From a checkpoint of a small transformer trained on Wikipedia.
Size: 2 heads of 64, MLP 768 squared leaky ReLU, vocabulary 1536.
Architecture: rotary positions, embeddings untied during training, gated attention, value embeddings, learned residual scales.
Training: a variant of Adam for these matrices, 8855 steps.
Each number is 128 + 32 x the weight over its row's rms, rounded and kept within 0 to 255. Layers, rows and columns count from 0. The size above them is the row's rms in percent of the matrix's.

# layer 5 MLP down (transposed), 768x160, rms 0.0803, rows 323-331, columns 80-159
size [ 97 100  81  92  90  99  99 101  96]
[[114 136 116 139 138 142 139 181 107 114  94 149 133 165 123 184 180 104 105 133 196 128 184 108 118 123 148 148 200 110 118  99 208 148 130 156  94 163 132 151 163  92  92 138 137 157 145 110 121 115 164 138 107 153 110 122  62 149 167 117 131 156 121 185 105 149 101 179 138 127 149 173 134 107  96 149 117 145 108 104]
 [ 76 129 153 107 162 127 102  86 132 110 111 131  86 108 151 126 137 143 134 130 127 127  92 130 119 147  95 136 134 154 206  97  99 121 129 152 162 118 118 143 179 167 145 230  88 126 178 144 196 140  90 110 120 130  91 173  90 138 167 102  93  76 119 152 117 215 164  88 125 130 151 135 122  94 149 110  78 140 104 110]
 [ 81  94 106 113 108 138 117  87 186 116 109 145 113 200 140  81 105 113 123 167 202 128 146 121 164  93 109 122 121 148 173  84 130 183 180 125 138 112 123  99 167 150 139 135 151 108 112 148 100 133 190 125 123  99  33  97  97 173  92 116 142 148 117 136 205 137 141 142  87 129 138 153  89 183 102 126  63 108 189 138]
 [153  67 108 106 114 132 128 105 169 189  73  99 134 162 137  88  69 115 153  46  95 106 110 132  76 143 113 125 154 119 119 103 117 103 161  88 171 141  99 113 145  72 178 108 120  91 128  82  86 150  83 134 107 151 165 203 165 162 107 128 117 103 159 205 171  98 111 107 126 127 191  83 122 197 131 164 105 142  81 137]
 [ 87 124 140 161 118 154 169 159 143 125 122 160  86 117  87 126 167 114  96 160 161 159 136 107 123 130 146 133 157 160 130 168 167 118 155 139 140 156 116 140 123 160 106 186 175 168 114 110  80 108 191 119 147  58 151  64  58 154 146  75 151 104  94 132 177 151 100 133 167 116  80  67 129 156 141 140 205 140 101 125]
 [181 151 101  68 124  94 132 109 120 170 122 155 139 145 147 111 168 104  82 142 145 156 156  68  68 104 116 103  94  85 115 155  81 157 152 134 115 140 158 159 112 158 170 116 191  85 184 151 173 140 107 102 100 142 198  84 154 128  89  56 117 188 143 105  96 118 127 176  96 147 115 204 158 167 175 144 180  95 170 118]
 [148  64 100 166  82 145 114 136 200 131 148 168 155 120 170 147 114  81  90 151 170 113 117 137 155 129 138 135 112 142 129 155 120 124 134 131 160  95  97  93  63 140  97  69 127 153 183 156 128 159 112 114 117 118 140 122 145  96 125  94  81 113 111 159 161  84 121 107  92 157 123 133 110 212 148 107  85  60 133 177]
 [ 98  97  85 145 140 117 115 146  90 164 104 112 120 190 165 121 127 137  93 110 105 128  89  88 113 120 149  60 120   5 120 131 109 114 140 125 111 162 126 150  98  87 132 150  74  86 111 153 134 149 175 172 101 114  83 141 132 119  85 168 149 185 148 129 158 155  92  88  84 109 142 118 128 143 180  98 132 100 111 126]
 [139  91 159 186  63 116 130 137 139  78  82 151 251 140 135 155  88 112 106  95 107 172 124  76 180  68 103 121  80 125  68 181 125 147 187 158 142 181 138  94 113 103 138 124 149 150 142 150 124 158 173 146 122 118 112 121  74  76  88 151 132 151  89 135 156 157  86 145 147  95 106 138  99 141  54 141 190 155 170 171]]
# layer 5 MLP up, 768x160, rms 0.0997, rows 324-331, columns 80-159
size [ 98  80  90  88 104 100 105  97]
[[122 147 158 107 148  75 103 115 123 182  87  79 151 181  58 124 107 165 150  86 109 106 186 138 147 150 174  75  60 165 136  86 130 143 140  86 106 169  57 112  83 120 109 102 103  86  77 124 120 110 118 177 128 113  93 210  85 132 128 169 119 112  55 143 156 167 145 121 126 160 130 131 100 101 146 132 109  76 120 156]
 [149 115 113 132  50 117 130 111 139 127  66  89 163 162 137 160  98 143 146 149 175 115  73 100 144 147  78 112  87  68 149 162 123 145 135 132 118 165  69 114 179 156 180 164  82 114 114  88 166 161  94 133  86 152 131 120  65 118 170 147 136 127 164 132 132  98 119 153 161 101 113  68 141 139  92 177 135 163  65 107]
 [148 200  69 117  82 155 161 183  87 115  68 140  75 171 144 140 139 121 124 104 187 168  94 111 159 155  86 115 114 134 154 145 120 131 113 122  97 111  70 127 166 123 100 149 180  63 170 177  85 125 145 135 113 139 151 121 132  80  92 120 177 120  75 134 104 158 118 124  99 131  95 115 148 114 100 162 105 137 112 134]
 [ 72 146 103 134 147 169  99 132 132 175 121 117 130 159 146 150 118 107  82 131 109  82 197 131 128 125 142 108 179  99 116 125 130 108 161 140 208  86 124 155 176 158 117 101 126 146 178 131  87 104 128 181 171 181  96 125 113 117 127 102 117  91 101 126 152 152 142 139  78 146 151  71 150 145  93 121 172 164 155  66]
 [163 151 174 109  80 176 152 151 104 145 126 135 125 120 176 167 161 121 140 143 133 124 138 153 140 143 168 172 162  97  93 167 160 142 138 171 142 125 131  97 150 121 107 104 131  96  80 119 159 138 113 156 160 155  88 149 126  95  98 127 144 135 144 149  58  80 104 143 159 112 165 149 108  80 131 109 187 135 123 159]
 [ 94 166 175 136 107 155 153 104 151 151 106 163 132  95 130 164 134 202 135 103 147 103 160 196  88 164 131 150  73  99 167  60 167 116 102  70 138 158  99 127 104 128 105 140 104 121 106  92 182 129 125 104 116 167 128 142 101 115 149 141 110 166 174 133 110 149 145 141  89 135 126 148 122 114 144 182  83 157 100 117]
 [178 135 197 123 162 159 175 125 178 124 156 152 162 141  76 159 183  89 145 114 147 110 124 169  92 150  99 110 106  90 113  91 149 130 167 163 137  87 156 103 142  94  96 106 148 117 126 152 164  56  64 134  81 136 112 114 143  81 124 134 149 125 135  66 148 153 130 123 196 125 145 134 193 158 161 155 183 184 155 158]
 [188 147 147 131 135 167 121 141 139 147 143 160 103 123 132 132 203  79 161 169 149 165 128 146 107 109 156 114 117 127 128  34 128  94  91 109 106 141 101 112 116 117  97 132 104  99 145 112 146  86  86 128 119 137  89 178 133 154 109  94 116 154 166  68 166  86 184 151 113 165  54 173 169 168 174 125 140 178 121 180]]